Part of a small language model's weights.
Size: 11 layers, 2 heads of 64, MLP 512 tanh GELU, vocabulary 1534, 3.03M parameters.
Architecture: RMSNorm before each block, learned positions, tied embeddings.
Training: a variant of Adam for these matrices, 195M tokens, 5939 steps.
Each number is 128 + 32 x the weight over its row's rms, rounded and kept within 0 to 255. Layers, rows and columns count from 0. Numbers have three digits each. The size before them is the row's rms in percent of the matrix's.

# layer 8 MLP up, 512x160, rms 0.0783, rows 174-260, columns 80-159
096:145116174156098130124089137135135198144127130149103127103083162156106111091088076133104074129116170181138065149119100105100159114154153144137143143127098084163138080138142121140205129049108138150099117146088107158154098104139154097140154089
102:088136090127101062105154142091143160092164111115090129093117121111160130134120161145157092114176126180124146126170119146131154075143166087139188136165144149173092124090115124179182172154118140110130147125112104093107133113156071198145117135
107:142148075180133159114114115124095217092139089124102090121038101159127093110124132070143145108104168143152126111120094109173174146104147067142148127094122088129140130141188174110157144113097081116118136151163166173136146098120172131239122160
087:126159157141178127135115156097180118142123155110151138123086098126092056126144152114076128126093128134150092120123127078123169110150183121136139082091138078148133175138172078108133095106103121123033071096142138180167068158163152113161199106
109:110168164101077089140119069121170093127145154154101105114118120147184090176100103114127076159178110119159142155183149121115103157113169178187129100037113125143142138120110138138091142101137129136131130133136068073150151135130146127184084133
109:170115142133162114127109106082153108156101079100120141072115105162189136164129103137110164089116120140115149133134115095131088075138116147134172137167142133106113107082138149101141119062124183135104116100135124173106120117165083153134153101
090:132127112173142173135100067116133111138166136113142113109094081123084113123104138154168133196116175110114149095093169118105087040180187117136103141134116139071179135076111154143141053101098136127083152100192090117135126106112108133148174121
084:102073108109149112144117114099147125140125104095124088136131083136176131120139141115100155093131173125138156132141140131187104122152076217188135147172155126108146149101173154174131136114065184090070068036167135155130103096090062176180105173
098:094176087161138127094109124122166118118146148119142142129140144155125136169112162140146117141138180118158095069093101135122052121115113129151169153132069111130123146133185135159089119075093179164132132164082068152135118069133148140198091110
113:144115142137141072079090122156147134174102160121128123158092158117128181252115085085140157161170176176118099142122123114092087094216132107150132098140120077142100170144113098153128114125147138112090146124150139108127140105145103201158110148
106:154156159134125058127198086121151121137095089146122117138144159150187152142136103092098114135118182052155044094154148087182056086110134142132102145149060117115130111104134100107126120148132186151125129115160129118107176109105160152110112205
110:155143096105128123151091099147175104127184120084157138151118185127096094141096138061136132140126137173140104115180118140218093114138178182122126091169142115132118104127122101184110132077185164121169153090139149161083111110140137138142113109
102:155172081108119132104132118112126085144070137196139070088117056126142153123118116121120108084110176148185138136107119133134079121094099128160152116119108175166074115104073148167159084065118165152128119063097094137171080127161147130192088136
104:096121135095085138133141100138219136086159072112107136112138118120134108113102087119165097147157130129120127121166068137173189130136137099109111097146089029191061176104118094175108123167140119116129136094174046096154144110145106184140139152
105:104114030138124102144055118147080165115182131055137178125101086164168102143155166164165138086132186164138133124134135093100064097104166089091107119107083117126126123075145086161116137140140141194082088094078067097092183132168100170137134157
091:144169082170102082138151169085122138128165069123125162129110116184111132164113136153128077102133128124123121169146130132086125124148142127114122139161114091151137150134147089145137154134092170134110151098162103116113155104073085193151131152
102:208192077169136095140161132073112118157137070169112136137126114091146154132065123132110118137128187164122147118140107132149090124074196173128127134136156097147123135151140112125099159115119174159145085093187097159135099139181149120114146155
100:175182148147086084199190115145122123121192128136078114159152130183189111099088152065091086079157113126119156171119120165180083124117092164156150133117069062157106104132166061148122153131160142158165097127113186166157130120105149116130142161
096:137163173143118082083122131109095152137166114138086113096102157164139210158114113109134061076142135185104092141134114104147130094072104127120121150082140095063082095142169141118104179154100148113134144178151127134117142086128182152171105149
103:157135163117148152101094108207057146099140109134070076122092134128119110116125137140089100159170144136146129147121137065210120153114114164091093163016113149143134121136089129072113148181096138167071113127147141150153117160110124120136078116
105:147139137107123090123119030178105156194122184142091097096128149111135131112095126098111149122172149161127099206129119165139145172113115107139119112145081116151134098134143100085173100184129150135086169151114112143170167124153147089149164114
105:178163143143156101083145129151088137126127143100142087132102124100150120185074107168108169136107112158149135164186139131145104048142149127125125115141111089163073143124183068110098175137140106169107154109111179144172122144097146132183187148
106:114174159130080116110096107114100107072119138106127145148042050134168089085134154182069154049172167101154145155104054103147084145063182185189194182114092136093130141092122106162130156114147128161100071118124172153112101109141173146127114180
097:220190147104140166122111108157128199122138083206111082137116170081167133156094125110171148153109132083139093126098203110099136120116163186151176125113091140184170145121079102143126152170112145085097092090166107142203139126173117134165133137
099:135108208134130110145153111151155106209153132155132053124118078153170189163088094096156100099138156122128114110110182103138133138178112228150091113099109104075133091097140183131055092100133114124145134152143165107166167074125135146187095127
081:158138173114110126125087094122184159153166122161111100110112130083078096097161081133100117078139133169132148193150137146136149121112178095098118121162116149072137139092136141171166060134095148183161145142076124207175101116150137118087149126
110:146150080163136095101114127152122114159135155076120134106086097087111110127109106100050170101145181118105130091151103118103102114137153141140134100095072146096096201129048137122106107139159173098000073147096124070152167115112167097117186161
095:121111136177121114168154076111127177171155044147114083125091109165140153205086091076100194165101121077141142124159076124148140164163113195089140141165110044157074201109095139140070139131114135149157088077125137133116088108118129157096119126
103:116133156071105141154065138181100123137143139165125099102143144192112152202152156146183136124159136165125091190071170104185109126132152180141146137102072138112113195122106087156106152176166155168134148132150108193158136145142111119117161121
102:127195105132087075128107161096151081136101164070123155080085163082158156104113121089164105092130115134127092072115102153103105064052147138156122122148094065158149109132130100177134164059134189141111125109080162204129085117164131116147097182
105:144173060167065105177068154168119105109087118090059132153149129076146159138140127133133060139189148108126139121085138115132152043133130139159179135150088089106108114150109065111083144082119146143097130105103088181112133127181113110148158115
111:162150111150136115122079150105127115113124117109101135064081090115195112100093116145110181104163080090116153086151179093117142125177106116118118133134086121104138132121145106139086114060134174095151082078175166158086071155137112132191096126
096:158140076194115123124113120114189094107133128142132161093060081178154098121194173104077142136114139093145117084126132146104132120149135111140094163140074147069133116097175117153091117107081180133120128126144121133074127149196120161165156138
074:114124072188148171127118096157146116103158155119123118125162150120115096134128142068092210113126139142129158081149160173161092158131074161139110118101138105098103130069159150161157138132088123189136146105038136171158106155080115146143098129
104:146121132101121119177105101130166113128192074176130076152136148134154116116072097097156104097086082118185153088137166099149076124113147118153097066085145146141114105124121145142103080150071150156120168096127088148167127093128179139170142148
104:158159112128136185086097098100172132179149097108114131068136159077141096137127104147114097108123111087132105097150180096173145112112110124117179063054115112102081141111095133191114153144118082152137191135169078179129087137143100135151114099
089:157125147113069167147165137084136174104120127141146106160123081109135064125094111115080167074125233201135142149145085084102127142101088202107122149139079103122083166085118090145170058149143140129128129182121153100124139151150117132136082099
107:148098146125104133085112121128131153139129103126118108061122108162122139129129154079066099098132098157146081106098151109145169091165107145120148166092129079158136071090079177133155149120117156147100167101099133151097153061196135181127073195
090:116086110072104131163117086134148109172106131186117094102130138124140118160099125082110140130137149168220157155099156138124145145166161178178184079159101090144113144018145163159126121107147109092196141121135088165153151069118108134130139138
100:095151148142117121159112090158113095141146038119168060108155140127090138158113115087100086176104141210150115165083157099155176121120159094104145151122103094070097133101130118189146164171112107131178127118206059124129153132129143175169168132
098:120149128112124144111096113112159164156155057131132156147125088164141106161138146131101139094144125157171119114181126094170112111125155135099095144111086108117129157130137124199087151121158093107098065104165096129104156127121142151162185145
088:147124143114107051085084105129136108113119087128091067072152155110156163138150083112141122059122130148114136145155156086108163109163151120136096096102151126119091148080144132106144150086112136204125116173172055171163086149186111120121159100
085:132119078190086162113140133120175116137127090137130114110044023165178138144119112137111144156115149170180092114091082132173124143119133154177137125136089139137119121096086112085084108075094159090153102104100124120130173071124162122162088137
101:079159096174127116149065044149084120106152122152111097128140163123093098149102149148143115086142228168140120101099124154142132155106155164188108062127079116077120184053158100145142133134132118166115057160055164126106164076181173137137092092
090:101163097150111081133141154086089091068114126082084187146111068165110150174146150127098118139155155151155087090103074082156084116168047100162163162106051089118144147121089092123117158126111190113138160123138146149181136166123081127106140152
105:115128151118127146145100123128109185119180093139075141114144125180151149127114153052169089113102139100173080131161184120101088130197082121126132129103086091133113113133108108128087149136108156162071110049132080148137099160124101101200131131
112:112172059159119112119100146163146151122190108116144135094073137128097080151145128079116098146121129095138151130210118145092110116141182153165196125117107118175104081117131139158121102097127123146087082115162122143117113096111138219160136169
104:153123114171054136128110133174129085139134040143102068096139141104105118135128173133114099063160161168175119111132121133141096112145122113174139074128071095072060142087126075184099131055149203142135131105097129137176191102175097102116156115
109:163146086088108160114123131107099147069172150043110125133140085129162152177160107115178097140135164140137166131099136100121126113133194136130092024115097144109138134126104069133188147091104099109117096098134097158166105133136118086145162143
084:145147179103096023131137124128174130154145131148134092150083127182129100172095159142095084075151181131105106115141131139144162185168134159110143140064107108170150131071069200155149142119071138195115136135156114141092166142172117170087142101
105:129168129133105113018103129079075079165092105106127128093117127151112128153120193145156092151136136139109114141131145136105126150126157135130153102173070052170073084076105055143118195129124160160106196093109112127177142143123133129115131210
102:217179107136102112079118109166160178159143148133141087082137141129099174158105130106084142052121099141175138182142059143144128162108179088117137106153057145190147131083087101165140147186083113143147112133115084137115141071155155191153083127
102:160138135101122115151125098123118134145179105140109148096126171150168081153141103102131176149114111074147043146138074139116087166194153098169181155168134153080110171115136111108072095167081098116103133079136097205154116052168172074110098141
107:170122106202161130151128153117137146143187152097113082169110139161138137124069087151133078125118144133159095149131135096145064106073135155113126081130116137092156161146200156097112087136123184137106137133156124163158145070110143165183092120
106:116119104114113075122094115130106122108121100124115104080086098203117102149120130102118064077140105181132117149167113150209139200162103173163138170119119074127120115100195127141186119120108124215075091159158156145111112109139059156148116153
097:158149134141126181080101097125156184106170139135100162177085092128129151155112158142137149153161107092135148163138113155127140079102155104158127081093091112141125108130133141101124135123114106112112105141118071109162132099190172077131151168
078:124153174127135100116149107123146102141165098171094145157083133132147141122129108091188100153151123137141112171121063125194126117147113141255115137139124118095151158142121079111081084044115172172117097140143083143082144116160170087160137170
099:131109147071137142096096080161141145138131095158120119051125106170169136133112111138032067095126132109129122142086166137070106138147125088157134145134130109130136179110173144165081157110116170186139140120136119100116080097147119117103133174
109:168183087176132068128112145168100100160126108138083132110048089109145096120128110079112136084175148177138093143111097093161165139074128114174130157124095121134101132102144105112163136095148169110053137172110157156153131120132107153134170131
113:174137160143149160165103032135198140105148129148106138106125142121142122115092158105137134042141135109116144133183140152165070122220110132112168073113131024146135130144129142141077152081143194112112061099152113163070146158156127171133133115
107:160131151148107124130109134173151169171049129076139115152129087079197113120141122079100194063151177123141158138095141117135151103129195082178135097150134105085156146118166173186113138164127153086110083134131136182119122063178164126180116091
099:126109180086162149134149133116084192097161091101115068128174085127105182127120131148075102095097154188141118154173121106162133113132168180097120129128109093139139080133099047155161109114153145166090165150093119103073140072145126107157124145
105:110118096123103082184163093119196135075161103059109083058081119110181160109140088064089108119150139145129140109188100121179119137126133145109067075133122094171166100128068149149161078112156103128136158113092134094128135112138144182149119133
096:126108117155124129138092065190103118132144168052090073136083114131165083158081134153150197176174167132128121101123132138137114113179152078110138103158098061163127088120129149119163133117123109180110141120175126190148145064188132084107162169
101:161144065158143121119163173069139107147163102109109152105142146145196111126090136102097087148125130189097112073127155150123137101140214108202132138157146138098115185136126163149121123151062221100095063148206123139141166159126143154104152110
093:102181214141080115109098123177138131131140115128129147114127167114115151197107148119108159134127166134162086126153120174196125136135114136119108157173094090131093148070110133138126122095134137148106080106119106172122133067136139131163076152
107:137135107160110135090102144137173183052159140122114165130077136155140140129186123101173081115156111078110128106138158113123080116099113141084129122148137124106116115152200084149123152121124165108150106130178111119120120125153127074201074122
109:108137117122102172129108151119160174137129103143096110093107056126135083187101100124136115059136105159166142155104135131113114126122068110233176127136130118140141140091163132121087096085122128154100135088117130134116120096171105153101073160
097:108105157159141155200172071137144168157197154178085078105145133095147170130129076071132120136114175146102102149143062107154131093104149162079065111106153126174094177137122034105137053104128160156157111088075061132155104110126145108140118202
104:097080135120087162106094104150099084128215137155108115101060162138148152207135124126161090154173103119174123166118101128168119114178083112096137134132089111086194113098112087161078194179125090161125134123134080122198160060133107076111120143
108:088116131110099131079142086056138109157165135054149100087115156138123174144138137133066102084117115154111096111116134134085141102172152133099159123129134086109145131134114151184122157170055127159125113139135071127148149128181156124081111172
103:123135115130077126130176128135137110122154091168105129122129138148214157130099136163116101122191136137119136098196114164129160079170116148081134145141073078094123160129144100139094107058106179128103074111173129138092108055143100138141083122
103:127193121096165114100091087087137134148106135140064099116139164184141103129121092116132135134209115161135051171096117083117121117121151116161133116123117096119106079111118125133159124131099117139143095084136141162227132107137146099104189101
107:079144167145096096062104165153150156095110131105078145125093196116160180135124128112163089164194150189121168087174137151133106060151113164128191166104131111115103107147099145151102132109122137175081089138166079190112106112140147116170063120
081:126164072188140129100138115102133108076093100139127067098059127148111145162153106101147118073169132157168095138114116121148091095168116171164140138099139088110079115108104127099144164096135188161099117125135129206150128089167125126126170162
106:074140137149056084139137144119137132092090092089120115104095141191204063115144104126111099100193108093138121097149074107124103101217139133058146118089113107153121228128184150113125143147152124180133085116156128144127142160168065147138094114
098:119150157134141133165192132133144138129099115152108139145119102133148119119130099138132148155139127147161085112121185126090171095184091173133133133094110152164092179091125143125147091127131096194080155082134114138141087103176140135155104140
110:095109146128143131177206080119142093115130073182124063116108123121118156109106127110150122096127163161177140140172089148107024090118085214134139122149118126115113195114129151168147086141154199123108152127195101073199134101185117170143145123
085:087123118124063138187095133113054164129112049097135081072137089137135075126085124103133194157122180145114059107141167101136109126128075137122122130170132103074116173091200099184121171084107064150115123124157114104135137128106132110149148153
079:143144176145142144140179112128147131130142090136147085144125093090192113135122092074127154128139188126090091130098195132100153125190151139146098055164159131121111158091139152079168098113039123084124104095131124132143131106120152139139146136
105:137129174133153070114126155091144177105149107135084065137153095156125115141056138107120109072136107161125102103141165133125167121127118161088122092048133158113105147092178087119078155157079099148133079111149133094153075123122094150205129130
101:110092133082131132138143152107082139100130138162136136127130097116199131145153089141128083117159097137133155135151060154177074091107115135157182175124120098159137147132123117131131114120139133148148131128148130096159110135179063149146117124
095:130127157184110119163090134172211182116099121101118084103153112110126110099111156127098170108155153112138030174125153136128121132122165102078150088118115097163145094059111093109089157148131113156124117143112176097075176148152098117125083126
080:120152127187174179110157129129131074143119144125112151153103104167202142066081157154164075147201152161134143095071185132152122146172148142197141086097146173099132156114113121105095177208105119056106126101171124155135121152150174089144127128
104:153156178109115150120125128178128138111152122187125122116140135153159132156095152075160153137150104151110096070150120126141170113119184105083079075115142113113155156095179121130137065092114122151122095093121042158106122120098101134159136137
103:159165219202098084116125173082149119110145098146095149114138104124103139180101173160058115158143138108142174091183161101091140081112112125118161137071072062133048181089139130180100160141116173142127103162133119135166179168178112171124142146
109:139130154104147145121125080142149136136105131126079079107119159152112086150033099069090121108106150101112137115164101136160125131170148102119077107124104105105184123086231066152135149127115106155071139104142144120112101111145116149123143126
# layer 8 MLP down (transposed), 512x160, rms 0.0752, rows 174-259, columns 80-159
096:084108121147103135137129087097146084131118141136197103141144095110128061112152150203195129141150124105080163095104129163124119134092138122187102156092101108136140161103158110121105178129109107107081115122148149099095148056124146113112098124
102:106100166141138104144089072109152140135123197153194079127092129041152082115147154116138152079062145109145133138149092138095144093118096140149127099118178164179119145119095175159078199128146112098175110089115116167088150169130132095079135077
100:112065139133135142165176118137126184135103083156187142141205187091134185120177165101156109126118153066134094162102138138180136138092184118135063087143084122154097156111091080138148101190107144124128175160129119088153172128151164076075149099
082:101118096159073150087142156141149129165111133115140098119131163086189131180121134127136091163184095125143144159145120140104117115125070115132095121093138155199125148143110140106141187152138170101202103147148147062082102154127109144116151070
109:235089126141080152148098119117146058203132145136161137093183112101144171092104091176101125102154156111135151082164156123144122091161097113068086134149060054196147129140132089106110143130180134123101160151080134173094142124098138100085129103
127:127126176139130166082106113108098078074132156150089165115050077154164164122128140116157138116137171125163119230097127130085107106125095136062165132094091125156153152170139165134095141077073111153102133126123152105189144126140142161128180122
095:167106079092156107085158104121147083074135147157165112150150165144153132141099119168130132172083181150123145151095104130115124086100165125120131115137075126104101116208138191137109143136059114100133123107106127132136168115130093087129037141
084:145121178118127138127090152096096118147122138113062097057103133096095149174139174160134142152154091071047150191136134063134167078125145140124184116174206097134139129142150135092119165142162093133164177098134092121124116121110172115097133113
095:168115163130102149137173121131123108109181183140148102124109132174171110165143131095157092090088139150129121170146102136093141138108107160159082130129132181153163082095092158134125097140107075140104137041094154123086139129173122143087110089
119:130181109145192144181103093184134137090197149121165113132106184123100034129162113174139125203090161116163148131129108095121129118112193099150157089075108123136111161160125117190114083178140162132091069130129130162162112116126113129095137115
120:130110091165132144143099158096167169123163092139226140153114141106110138166119150130148103106093090144153160121199095185155155139093131237138126149146125162128171092127149131115103077119129088127153097100088117145102134090132149102120102110
087:144108167104115146113125172136094077085112162118227099181167165146127076158128135121111093119100214108182103126147156083123128137109108142117158074105128141164098169097129116141078143060208163135151108109137080155137150141170131163145085127
104:143113110115147113114207105144123140079168111149140143116151145187157175114141087108194182147067115128116148146140113142127067120194101159126095112150133147124098154160154101135122133167062098164123151160153118079149168141110077147139178149
088:207179030164131127224128139115101115071176078117067101109090108122071162137156124086127123139144140120180103166128134093099083151099131123182204183103120133168117091133100074170101104111113125172126137097107134094117141133115087125093092141
107:123126136170143137140148108110115108109152128151056115070139123153096150126176087117162090156191174145131140141120069056122174135161154089082111167135135145204118170127094167088147127146118111194084180118158090099177140149112116153161149071
093:185148118090120136117122101129142132131075110079153141134131115079156151152175122101129135079144063123056163138153139092185161123159109117118162123124171138134150124124125133159163037125074120121161154175053124114127092110118108117101138071
101:110072106124199147147100165113151109139142125122147116098161124180069162178146122125127122099117141095144099147145174098118122127155043095134152105176104153132123121079153029132154087165165126072134132163144155185127105076138123097112100171
105:110088180209130139147184108139092153145141159119117119135103220091086072093100159151168057126115095097155118122129144118116110154142102194138089113151075129128100114119086188126104117156179153069190119128097096129079105173129126078122098144
094:075158047049107160149109112176175110138080157066123137145179106135076157143159104176145114163173122101108179154128115134138177134185131084084113079175157136144167169155132101106119118107122142102081095127102131166128132136116175135142194094
097:075165064063122121205163085122131093116079159174143144078168151151116127137131094122141151162123106155126146167102170161159140110123166086111092192178172067120129147139181136094151136140131175145152118154152119184123126151140138142125100114
106:116085124148081129132155178133081147107091162116137100099092148172126107124139221185123136133145099140092128120174124154076077178085100135102120148156132146139126158143105129150141145115142149062163145162139128147140137163110069134135120161
109:169109134100174183094100112092103125128154153136098144103201079140095119167165144139178097149123096089184187103185097080130115141146070115130143148088141126142142124102143121167095097144115081145111171105134131136110163114169153137105173171
111:176119174132164117130157108124159130113178127127141147083176130104114136136064141100154168104140131156142135145118156143124098110161149143165048130043163123146097157104147111117196091117123120159145124136092134160119128079086099127150147108
097:107155130106152138145154110112078094085086084082088137111179104133163131116136155149073103104115148143181066173149113097170126099125113072136174152116099131081112143098174116117124103086167137142182109144098085110121125143159133103143125150
105:125088131122052177121129150141111183096147096130115111122097167150198152123105147111100181151080096114126089140155120111072161102109139072078140104185088109139096174171098138091090212140107056147112127146185112177107136095122138147118129145
077:149149098153132145112098123155096122080114200127117152136177085138161151117073127161130114131115150110034156105157128071123094160134100155120196146108132162173091116152125123151105134143183076148121115146136158089096152155100145127185151111
106:101127098182153077062114148140128102142129183098097107067106104123120095147138163108122202137126066146118122134119144131067147140129074026158112143110087148104141055119145117133188142130081143187156092113185107108098141158095100107111106155
089:151159155100115140140160136107076155110121149138154140108096125166102105129080085124100103128065131167127088120148163163170177058118122213138122137101105155109175097135179134131105116135143185199120138119095151186100082102140140090170157085
106:197184104165162189119179091142171155152117136089153177191129081135108116154098140114121123106175125096150144105173125115148149166134080136146170099178137151158099099121118134179147163123111126113152135119113112100089100151106145136145106066
092:198145123125067122138019147052123155179113143108089129166109142170080175139213149077120136126158167164155129176118073111088084170118092118138148096129155141144179152119143108138090100063158167127182147074171136143139128112149142183138106106
104:149064126146077063124080123129069123140094138154103172157115116111098091119138137135151133161101135132120086196167159114114144168116101065133091203132167126209166104091106117120158157142096089057200147141178104123128080129097127125159126196
127:154088134173091129080167082085091137160143158097151114158138165082103114137096134183125080073147141148177097121126146144140166076151124108095131122085088119132140092172110080087139128121109129124153114111083053108113176186164132158107032154
091:101183105159169084164112169177113111134146126131186124188122153103170108142105118160144148166080150224154154120108172147136125124132137102116138095146150161107146138120172086143154106130095097146163071118115157122119134139139140201065153128
075:182102131114179092109066153123133145109107120112157112065160130089146136164092155159141082124118136147123122116102076141120116117159175135130147123105118143175108146143109085074069168136139065108116153196182110105142203095128160146103129099
105:114067130096077163151159138078198106106117084156041133111137158099189181110103113087154118193181130133119126193123180118124146064157117041130125097122167162100162110145165124108141131157146118158161222115176112148151106159151178102127117138
106:080105191180084115090130145068136091139126155106091113166041155111170104130186136099082149146135099083166188068117131120120106137120138135098149146148133093120139151126120085128136146099099131176101077118080082103181165141188091130184082104
096:142151117151100129149135128137053043073108118163142109129115069162135105177136169165133098120078092079174138178068085164106107106133170104181209139097142136134102119121104144116179136197106126067175097131113163136145156157138151154084199099
106:096101152126177148114152210104165070160135117112125124124126145129112093091141115057129195126213147139078117082129132110167168101157099158101138135150150101111100144158126131112178103153111108167156136110167119138130068122091127152120128052
074:151101150193147170122065189156102171122133146126144095154095111134130095112128135166099166091135087112143137144156116130136137157125105102105177077128130076139152162123118126064143170105255120146118124117135136143126154134149164083146121128
099:153115121133113078070124161145113083181073155128185153169125121118156121146101169161128116120070173068130106183150132144101109129104127116200152113079097141088103117169108127111136112167093100103125135109147149115149093124096120161111066148
099:163107108157199087179095132157134146162130089157087125135082172124122118163172145049122092129184124147110159105134102210108122152110122143135167162152153110124120129101111177156092150055103134131121131129146150116116064150103108145111155078
088:142131126126112174121146119101170137102080185134158098183108000136122140157101095120059112128064135135116129147149089108163098147149138162066152182126185101116156174158138154115161132147193078149151170137087158095167126091144163085163115123
092:105053140168145162195084174180055170100162157135135132105128160138112088115122136152176142124148112108083121114126118113159184140136118146128144120087103075161114136144115139067113125162201109103133109144132094086148133173098116125114127161
106:143157092120129104119148089070107049092139118158114142113168122172106163116133055156133117130139147131095103183117104124158176135172162117166184118196163088122098140141151125125109136159098188122086153149173121122119088171117120161137087105
090:204125114105154104143124099111125141164126167077110078148112134085124106185083132065141114116121108141073108121088140129159183110128084081113166115126142130125099104174123158142107151136131145177161128091150166116175097094147129097114098126
103:109131135140123089113138095145099137109108135117159129111132132144164120156157163156164111116044108107215112158114131136067110153131131108106139100089036168105138092104079165161080101118144162137117106132161124118153172119095115105113178135
123:128110193135142114117062133116156142176119190078116057079159156073128088156098105121090093147128146071126111097144141135141216149137172106128156076114143097049094131118099088141113075110105150190175103149143123193147110121133111122113147110
105:123114120113147088107121081174119112086145149145148081149133091115109103138134113144104134149137171161138126112104215125111081114132125183106063087060093189165177170088112163157149096130128111091120134153133084096109150129165071134112127096
103:194107163162108169107215118122123102132070138179142137142145145062111100166127086146113091160150126094132133120127105120164097113118194133117130129109121090151109136110117137129115099128083120061173116077145172074101149120148126100107072102
087:133072112121141146090108104055101143107115153168132179075174107177084158135106099145140121123149140143134172083144148079065089149111139101110140121190102087132079093151111139113092123113229090226105134136119067134175151181132115131158141100
096:104103171129143115102188130120170156109183148097107140123116143204177170146136072105101134155144099190124115145104096103055129088090069110151153148095141090157107120121159130174112092103171127126152146161103124173127125060133150069120164093
100:163135133120163122200079143173123126147096132138168135199122139144125136092122175129177118129130100096119086068200103150119138110054142153143138117157166168097139106129086138169141114136050147106115106172120163189129108101178128064079147127
106:117149103141136128187114154117108181125164174161138136111115059198128112152097111093084167129092130134112162116123139125078130157169111146131136154090093135119135098165138133113090065108157094160145172087128126172095134099075141127114186102
113:114123143084180182112121123190117191108096108168138009139146228162141125062126174123132194085125103138141138141111113134132090145138102132117166154178168100096158147116150150104129100168128166101090137173147122119091117104143136145115125130
111:130094105101130103111147159120146107128151098071080154136159208059167179118203133098127143141161124097139146155147127145142123069110211169131095139105163083132091134170110150133092167097116089167157098185090123147160113123171184176123119032
105:120097154163150126172089129098110143062139129176170138117116072145122140026102106099156088072113158135118167152109093146160129128121167161151092100092149135061066183080138179096156124102135148124079154111118108090117093114182147140099121099
078:052129135156150155108076145163110156053076104121179137113164128180123165153144189107147168110080118090164135086082120173094121116166141134103172092087115131138145126178139125144088109148172140174117100164146115103195150148157144143133143094
096:159182091103123058142057123118104118083139183115130127130133128170124174081108084091121166169132139132142129092186132136129173077141099137118107076172091142130166088127111104123121101086107116156152194138128174150090121178126079047094153161
103:118139103101119057098161106149124097138119075135155112142120109090153133111108077135109181168128089129117146178140119184086102167150137149130091130158110141119101150110123097115128139163095081102096160138148109065169122173143074150071106124
119:134114132118164083111123070119106122115195095084167099206097144198129201147113117164093127152103164162210116154096143109074206131114146115155113083083101144148097117097099111131114123147108126151100138151118123114105084188128129079106160144
110:151079083140173186092163088149094142105088161132147106144138128165172155114130167127163084126115090139095122158111129127119076116110100119122155115145090100155091102078107087084152125120109140184075164113098147141116132060137100098148188092
100:136117106171131175081145158101188058116180103142089179134139126187112116123102140146128108124160073106128109144121156113130110140154144141114123118127106129117157096124133192129108116087157147049116092132132184145128129110122107177088142117
109:182144102108107070179160170070078053102146100128135173127196147116091155155105157125119117161121093111103144193122100115077124137159125097113174145143168136095136107093089148129117175134075180131112161113165085089178149157107111200112128141
098:101113092109133117098145124085123129107108140074232130210186133081088128132140155087134071139115110120134094153144113123210055140091141158109142164100103170086170137180111129111075138161123108054114098126119135136122133135097132111130119149
097:188118105134125173151153115135115173135127188184094129098101118093071155155147127115101099171134125178111112115137109040156059131160096143103135143103169074175117096143197200155118165135185089136135166102140222107075140150130100140145159138
075:150137099115147158155157103118105130090132102078171099095120064155122148144131109151121076144000160117123104080117097076110123177136126137128167145086141145127114153143109121157108128071177170097145113171152103084157105148120132121138121178
110:065115155123139115143163065170136154200123167085170095131085112142137122118159122144111189195065136171155113159194141108145137096132111091099134119178136162153167131115153154149138081142113132154175108163140148102114116127034108153173138143
110:146148141145092125130149119078176124150101135132197141148143171153183147117165090155175079122123178111175157096121155138112163103119131152089157155126168082045127140144167143102155111079110142119151142099103120063077084134160151122120137146
091:064125121088130164136119177162153086066111122124099134143193135146114094161172090100175195150164121068040140111151144152105127137112131095102103122127162137109133158188198138178136136130078140124143110138145168148158150140124134123146108113
101:153101167127164121123188123089161150178111110141073157155170096110142138133110118136068183138150080145069161055141155086165159104150191147108133128123138096138115165123112126094111132140131165112065159203136111090145076156127152115098118078
101:148146129123129105135122127117128117062094098150122135042065121126102121135170125100141196179124116156132173136088134087150120167138078109122139211158055080112144111179166103055115102112124132111158141112122081130093149158108145175095134129
103:095062108143084159113179139083103161159119103135069208113180165118113182183117126143120094149214125106078115093168116179126157115129080077158098103167149119089135126050167118147135149136131128126183137092195137090157143102107142125143112129
097:135131128147113135173205144177114076122137106115126101177166143153111100132165131167163173144100147167196216141130114134182100152140046130103093144149132141132176067155182198119162151165137132112134096183115143097089142093127128177095090135
102:081157137188103171130172121089109119104175092136073132171155201130124125127143107140154146160133120102093107164145052122162124121119091151117111156153228095163154098135149151176165143107165127081156163111134128156169113177135170115135109100
077:113121161093130122159119076126179106143133175075216097128115158159158138108154138139142109122106149089129180130099152113113162184173082088124158109153157101141080113166106092088159119124112126140080135190143119125108116129106069170112117109
108:149092125135145127069128096097091149127150097142138072105098102145107138121082098135125057085044127131172136137119113143164102120123043103131177104079014201104144148129135097113155179121093112166100132133139133098119180124094136163164142103
100:127130135153111100073148096101193153021147131136225120154075155093099136132135118155091135085102102162107115093142104094116059095120101141142126121158157067161079105143105147191123077123097133076159175105159181112112095152150046104094171062
122:137138156104145126098201149120128132147118135114113121119157112201096098181039166116186140165088142152159151100136137136177147103104115126124136105176142148077129161127160132220164105095113114126116103131088156127081074064099138077071078112
080:084109132166137057086139172117134107169145115204156103174157144077136175133107134155169105135167102153126172098153166140153137125143129178121136133122076129130092156177084115170092056113063118093215147143166139120159155080097115169166111057
080:160121105105132138144093093154111106134135131131130146127110167135060088131087134173121114128173107088142129146113130141136091129088145118116161146151094068173091127091107158136161145133223126220119111135126138102105124125121140126156129091
108:157154163109179121150111142153183122103120101129035092153103128127106123116114108100152091127192081082070119145106148131116212098143123125106088143160169094128109078126170099111105187094151183157119145106189135111093119202121130129108145157
102:157107090147180116103110218097104075165200092123134232090133141090144198147125142077101143160163143092126110078109147148119096138107106143117144136106199147102107137160135147089141090077183126166137167118139165155171117158090130129143107129
098:125173178194148132145183088125114141152095166106205112154127105141117189123081162127118146130135120153130145089136148140086093135123086158108165133131149126120045098167096171183140138089132143094136161177156066127102069142110133136107114140
078:142119134139111145115132098127153145167140120102092105049139181068109170121159153154098098143063133118083157100172121087101086167121084178077104112105093142184087112132115158201151144120198103145081125131094128109088161076131138084171121118
103:146141085105110096101147112148069128205121137122015142086136127139138107119168109154112142095194129087000145166123146119062115157135114112133171133130118160087134137153117110094145128153146085108124133160104111127151183154108132118122156171
107:161125096104125131124141189106107156139151145143067115203147094082116168147110140110147163114161138093072112164129107130162099141131122080198119111165134105140122161097098128082043143120166153100126135106194118139144128193096149110158173081